Each number is 128 + 24 x the weight over its row's rms, rounded and kept within 0 to 255. Layers, rows and columns count from 0. Numbers have three digits each. The size before them is the row's rms in percent of the matrix's.

# layer 6 attention key, 256x224, rms 0.0613, rows 108-127, columns 56-111
084:122106094123151100104101146078129102139124144098109131150135121142142116125077165138131126128096163106087097147101118118081167117152126139134121147122142123145115156154
080:153126105128111158144147122136090147125130157141090111082132103115142147151131157153106154142160136081149167125141101102121062114118144113127148133115170161094169152146
081:134070144141128142148126109106125120124133158119105120111101121129098118130127152144147159118150149124110134144122122149160136165107097098145128157133102132108127103148
076:106155128131101074126091115132133085159128139120137154134156152164123129078143124162126127115110134175084163112079157113157115170132120137142135098135123140147127117112
079:116083156118130154133135146104131116122134096098125135128132138147169117088110187079110139138128128109072115109155135106185092123139108129121128112129131156088078147138
082:141162107168113131099156100076124117114103150104150126153128112123125121127073117139150092138138095122086132122140122127137140179188152128115114145117156126140174136130
088:103153132137126111114093096125148135099167113115146100097110107126103127157104114118130164098120130105168081134087119098118147116158131172100104114146106153164141121143
078:181137137131077146123131124163115165152117114115115112161113082130111138157155140132118149135106102165099146157117111148138127133101084099189131129115127157123163119082
091:122132090130111144158102081141083135106077081126076143153168157153133102150120126133130156117142099151122150150133135145144128120111134141141103122165118141074149170165
096:144159136164082113154122106147099114149138152135164113179174129132115164078145114141131107157108131155155122161166071165084096159143141135162086122151105141128095101099
079:160101102105079168156092118147144152150096133119108131144176144125095130120140171157090105154114108165122129143167166094129144157127167151125129120117117160144138093112
082:119183073153146149133107117122126130092140118106131085175140115121142154155114136133131102184118132128151150149164112154123126093139080100166092120087145162158081153163
077:132092136167072136093179124130130157128104116155148104093174084164137138121148122109118169119145143171110108154166102133156124149145116127097139117098128159132130127112
091:090099125149124092120138117077112165130119186102160181087124157177127162124149126146145091171116119140097144113142098104127149160133123102106145095137137091122131126142
080:131124118103066139142118121128128181128143117119152144159170111129109156121121120141145106118166133131113127169119168135089098097107135136115142148113128163150136119105
088:092132141114166137116065131106100148160138105112111114115162085117127133122126147140123071103103111103130153120119139154124105165178116157078148082136112136134142168088
083:155159143130090127149089132079106118117127109140133134130125128131146135102138089180183087123149130096098085128129154142092097145068100112143102142095111116134152101132
086:120129127156130153095132087144121127169131118106126147125135105162114157144152128117137151107136127109074131085133125109117112148107139134120123130105107140132153134134
085:127153139131145102102127173083100151112109189109170142115138110094060104139129124118121156159130121122153088115141098105101116086121114085127142143107143095137149113163
083:119125125161161106064144168131118105100155130111153138059137130132137096112084141074164157097135160136161120164138149104148142107134154136170135124148141122101114101152
# layer 6 attention query, 256x224, rms 0.0631, rows 109-127, columns 56-111
076:140152111133151130163130124133103167083112102140188090123152115114108058164146090176119106117094129132128113120146123145117139115130178131133137168110153141154131144106
068:067146143099114072134151119109118162099102151138121130128122130120098151115078128124130137158119106097152111152170129118146129106110137118162149140144110114078134153116
068:116156128120119113143147111122156103134082097135150125136105122102105102163140098152137126153140140132133089095173162132089115111169116147139139092193128101150097138086
071:124134095152122122130139119119180126116122114141107134140150124095110132149124113165115150139139111146118048136104134117174147119131156102191124094101105113115133139174
070:130092117130123113139108145147100137135136148112100104152132127135131138109148138134105159131101073118117116158129123113141147141128115122106160131095104162158146157135
075:132123125147144121103106125086119172110130123164147153109141129119138115159110143142139140110089115093141135116116086138134098126154129135117144106178093086126133129128
069:164135140128134141139132170143107147149057099156146122097116143119136125129117115114110161142130100129154174158100146104091149128115151108117137127118154137050146129094
082:124122111143113096129159075129158070077132128128101159116128152126125128122139095138120130144087126124173111119122127176102139211144075128138152097140099139136082180117
079:161150152126079083123152067154118125148147128158130119144142096162130156105160105111129110111124087151102187171120132177159153117126095127137134108090135118126114108164
073:153119149131110123077159126113147135131153115124150155122161124104115130116124088119124131104129130104112122151096133092122143148187093142145150096121112102136147137087
073:158151123145126097151107148127122137074170139156136160162139158146113134161133114171129083113134109164146088131122137161151124119134148106143123167139102113115124146118
069:154090120152103129122205101130112103133140142137141110158107162123127145145119138100085164157144107102146122174167167118117138100131149077123136127124111156151167133120
076:108151117124098107120156112134179099073137089142172114116136128148137114157130107120142138112157128111131123134185078100147162121075121152140137127146136099158156156139
077:153107132129099171168104122109130096139147122145164143141186166124143121101150078096155128165086137118158146122131136102136154127162151126127146086142090127096116147117
072:127111146122106117118131130126044124166080142132126113159158107133156111152096113155137117115097130133177110142094187144138123119176161156115157077165126148171138132144
074:136083140104149153107124110103100132121106127142143115114105104150161122129112136178129126135125086143164151143124123110129089117111132111142159135128121115074114122151
072:117125121141121154127159118140115132111173093138130116096124095161115141120131163148122105120134124079150171126123111088104114082093119134162137139089112145155136094117
074:097097139127135113161094117140138142082132160128108117155127169149148121154164136148122140139126113104108155120143116136092115114094104143154134147118115124092117145125
074:145141095121110133154128121126135145164123155099163157146125122104148112113133121138120149116135175145133090114145161067140101114148181099155166107112172086109141109180
# layer 6 attention value, 256x224, rms 0.0676, rows 64-101, columns 56-111
081:154127127120150123153106136097148104130105090118165147158119152165104143141073119141135142108120158064122086148168105120071121134158126142116099112104127155115096106136
077:204184147143120128139115102075138115139133145109125120118136154160149160115114120125090143098159150158118151101110126163128117149125171146135063158125127138157143102142
077:129147109107129149131142134111131134113099138156147168124144112155110190125100100145133109084136131124128133114130130105093105095168134122115081133153146110135092132144
072:165140127130128115119120123104130129140109132154115109132144119121144155136113139125150146059148129162144117115107134109147078089148134146109155188136137131108166132093
079:115183140090125129079129164091135183136125136137112110122129107104113149124141169149090101116165091127095148130076145137133121172107095163118152102130168145146147117165
079:110170089125094134141113153093112147111135119094153162128090157173142156171139151149106137155117157153162147121160121118123129117136161119121137143126118147117110138112
075:149170119110159124126157156175087072095128129146153125115146127139128101096132106125121137144110121137155125134136164139144118133092121125145114098166154162132157111149
078:109137155111118151125097139086137129148136129124094132097166138097119119148103082136148105185130141138126122131124091102112156143142120104139146098117148149081149137127
086:096121083086171105124096125135115120078156140104109108087127091115169143092099118127160158122136123111118121129135141102115169085124136136151113111153094118149128161070
075:145106090104082117138109100142137109124119170120151115155137103098119112102156143094081117129141141145162110157139108116161106152122167131110123131113148079147097177139
083:111149119154136171139100131143150141108151129110104125102161117097143110123071179141137156119123120106121162124137149108149155150147133143105152070133152124094084108124
080:106150120172118109139110108120125140133117130142128162147110138146137160164110102085118110121054074142120107107126084116098118143191113131146082143099129117135128181122
077:144133094126104131140160136128124143149141156083148129094082105113161152137159157178114141123088156117121109082131123126117158119113117144147129099132135134119094153104
077:158052179133113146133083091151069121101137148119145167129130113131137118153165147128118113142118126146140147110138106169156129082140088140174099141106117135153150123160
077:090107135130130127102141099134159122147135140184157133128133135124143139121104121123130113091109112148093111114120125145129087094091145159139123090102114079109145108147
078:132127154140108117144140109166094137125089120120139120179166149144137087141139169118134126154138099122147140121166133095100104168123141112146096138149091145112154107139
079:139133168093150099123155125157151118116112143127120140114121107126108134147151110167106103176140164128121156113134154097134122106097077122133126142122168101159160156125
083:118161141111123163170109115126092128132121135099145138072131113100108100111148169108116099131100113099125136098107158157112136075115148137107146127128098121146125161156
087:130137161136143115111131102082151139168167124138126147120095109134124160127148110147136127115125118072138113103122128106147124125112120101118163089114113125105138065100
075:128168137150116090117123121139152137127121109151114091150162148101123134137134124137072068200091067119109105141118111146126165125157133167121092148153146100137107102107
075:105136171146118141139068112167112158116150161136137141063122080150114131144152108171111074132128133131120111151128139092128128129078164153120121135129151163149142132093
073:095171160093112098113090121158168090128131119114116176110127111117171109153188075158143146123112122126095115142155103151137112084165104143125145114146117147137115116128
075:107120169128131160088154113071162157135110147174144132099074164142069088123140171115096101121161113166095115141134116132145142146118152087167146119128109136158070110143
082:094146096086136150114162152128140148149138131136133122066138151134155105145118116137107136091171133156131086125108152148153146143146152111065134153121108186182099110092
072:090156184102127120165134150124151125145080159121096117152146110105110141104136134117122145103125116126129099130162111068187126138137129156121136126109139184128081120129
079:123084111144127157127131146103150112139127107130179151157147108139134101117099129080137119067142117141111122134114137174143126169127138092139116136125149101115186070087
076:148108133134162113147087146161164092114134158128125113140131093103135110109107149127117123114130086130118132141102156100112090164135111144094091149164106119133131092104
080:175172106148122134129139199120154122147144138126129092094141145142170132162134121179129127122117141104152124105113119108107168119067150092114111130114111087155115145111
078:146171125088116102127127160159136121152128149128157099151123137184141154164105143140138128123126091151138110075134157151137160145126127161147102176128150113100111146142
079:163110130131145139161118122144081116142176129095138172134170119097161108169144120120125150086145101175138138160140108153129155119159137154138101130163117167089133130103
087:104120150104126126073130111157102107140107148139082161100135094089100106135108140140127155149153140143140149138169096163127139167142159134124155119152098153123156119111
075:126137132120147126097125116089132109106131143129103131177073116091125120165126101167112133108120134083130109141165178129108124144093130136111148107166153165075134144136
087:111104132134176142125107133153140158093134143164119137144119126148095116143162077160123100146126164097173120162105141095076082138135118089136120129116114132119137119151
079:154112098118149124134153116146142120114124139131118114144144079153098134077098140144130128098102139115122140110133132119139148092073118092146134136097147117104117098109
082:148152133111162188109147115118139144118124107094137109127140093109125150124099156147121186121130117111078125084137169084106150119127149116128144119128131147131139081160
078:103087103079167102138110109110129184150153118082121146095072113117156117120144147114113081139138124132102141124181111175107117121139140125138157123123174084101134091119
074:131119109095127153102153129169194121145128119144114113158118079123135121088148123097096088136146129135138133123143143141135173104166113138087136116148112119120175109096
083:124115136136084126087113112099084105137127088165126119138112145182144123105153126143142171107111119113144126136114088191157114146124162119121096162116119147137110086106
# layer 6 attention output (transposed), 256x224, rms 0.0601, rows 64-100, columns 56-111
069:150140134128095180139120141131127119120121148122129150070150114134131124140168111079105142162150113177134175082119133146171094126161120123130134145129131114128126148113
064:076110113123101124160136138145103126134110162140133125140153120099146128136130136150138100147110118086168095143147138115139126142142096126116165077136141090078156146115
068:126127116141115106118130106130138166133145145083139104098126132131159095145121171120162136154152114146125141106112124146173088118101125130118162161131101129105168129107
064:120106112132134150105109117150122136150135126126136098111126116110100107150128130139106142146120097133106107134140140138093170119122116130136120088118070123134100163143
062:174042119141120154128098079140114107122116132135140095165136145160148103137163124140134134119108151155124134139155124136166138099147163126132148153105105116122117137158
058:147108132082132150091134104116145099102097096120125104113136111130124098119116133149156089147162134103092119110136120130105143136161148122134148151148106128154145127134
061:140119121145103128170140122146159136150118127108091103118109118105112160126135136130136078121139140126112127136106087128124162143093133143084113100118146152143114107164
062:173153141155121120125140109111163128116140074116127141138119104138102141110161124115134129104123132124121142130132139142119119106142131180138069133165114113187115090138
074:142170158118067102130173124116165147155125111148141129152146144167079092133154131156095101143110144117155144108131105174110129175120100126117132113120114140095123105127
060:092138165133138153129147139092125125149136120142096138090115129132150164163104139175171147109079111132086173117130146119127153130146074103150137117150106152114168097147
070:123127106121134046109150157162115125116102154146142117176111097152102125133164095105107130115137129155151108107145135142120092090081081120117138153095102114108153115117
068:150154152067110156130135136127154114110098099089141126116108123134096106114126163144128167155150152131139108124131127150114162153121130134154133082186163137126152130174
064:130158140112175129144103121134133123110122109161081097148157145164128121137089106079163081132154146148120143161134149143165102183108152119124153185128132139148135147149
062:107154096124131091097152142129138137127157117121096104120119158117139140154071136141137204108148133135134120139125114094098156122125142094107164143135133130137141126117
068:162139085141169109159095157164129147088116100100089105127145163104141110152153133165125164139111106102122138143151116122111187108142115121113136140106176139110105127128
069:098103092134160136113126136152121157128102136170154130117087115123128175094123104160127121121133119089115094130103151157149171109105140130131138134098180120152103160136
071:174105148143126154138146142110106178113126093107112128136106131122158101082114168113152115102112133113121118172120087111090115144127156126088139127128116167107090100140
067:151113125127158117099152129129172133119144134150138126187140122153109143123112093112131098125138141112095178157136083131141115156135138127145137115129170133110133111103
079:136087114125123154183112119148080138096096106151141120137171145131133097138104110133117120159129120153121140147161131174138118087137121130084094126122155141147142157129
061:148117137111097128130150150122102157149126140133127177093094107145134114106115151139181142084181127135122132110168165086134117131121136062118175153093136130100159134168
069:150164113113101138148184130080134073122120125157098124155146167096149129089110140116144167121139109136127136145107130132117101145132121120140138124116095107126154133184
068:142091125137155135122162117131128123131155128115167100169126147134092137153093163112142113122101124143157124106149109144120147152120178084145118157089132123108099172133
062:128071096084119090147101120132077106126145146101113104132209107117144140149136103134138119153098146110122153119115128126115142063134106138129128119134120094139164123119
072:159104151138091108089116136143093134118101107105142110177102103068072131130128156109142090130044101164148144153154112166099121117160135172148133096143120075120146091173
057:161093056134114154090088118139086115138175145151133129092172136152152122131135088153129127115107141124158096131120169169110139103131132117112141127130112073114132129150
063:141133140142111134160112135156093160174086179138101103101108158088120120147157127155118099162125107099139099119155151129174133107136105160099120101107114147149132159142
064:144104130099131133089155116150091168169124165098151124102123136138094125166130092117128107184168139128130120167131099154154186090107162116139150109055135135120132115160
070:079165133140081137095118069095156115103100115124124145147130130144100098139093155102144137107127141124121147159148150145142115155156104134177133118182126124106161140106
067:126113104123156138105080121095127122144156103145101094111148142103142081091122120108129163132142171099169114176086101131126133122135167144094153119132118134125122126131
063:110130132125142132128187136157150146149102124124130099112091179106102135159136151154126113149103133124117089094129131083130124140086124116132127090123170111176133103164
082:128132126114138095137127125157136135166163134117138091159116179140146149111130111139139129108108144135113112147060128095104164108118139144172121130106161120161106130153
064:134135134166096123148166126178127161145106133134115141075144129152153146115095132107136127153133131115119124129090083104138073107148130088120098131092097103156122103078
072:105114106126095128121155132102093130145115120090162126130104158131149145101084174148151132117157122085075162148113054134163154102141172149126132121131160102194146090114
074:114151175144100127126139154132096155105147139161146147081127134093129139177136116090138156116126138169138145175108142124120091148136133173097115123145100165107143161119
069:103096094129124100168129123126114114132090169139125121111126126154161137146174086125127085161154104157164129163155172136165106146131103088154101098147172114126176145135
066:128111144170118130134193167147092121118088104126131145153141137177114116126114100136101135175131131115130120140132148117170153112130147121101114117144113135136143116118
063:151143155138116100117106139083067164115152139171142127085145172117121101127126139179144162096125128114136135127104115139107138126106102149144126164124121142138077113181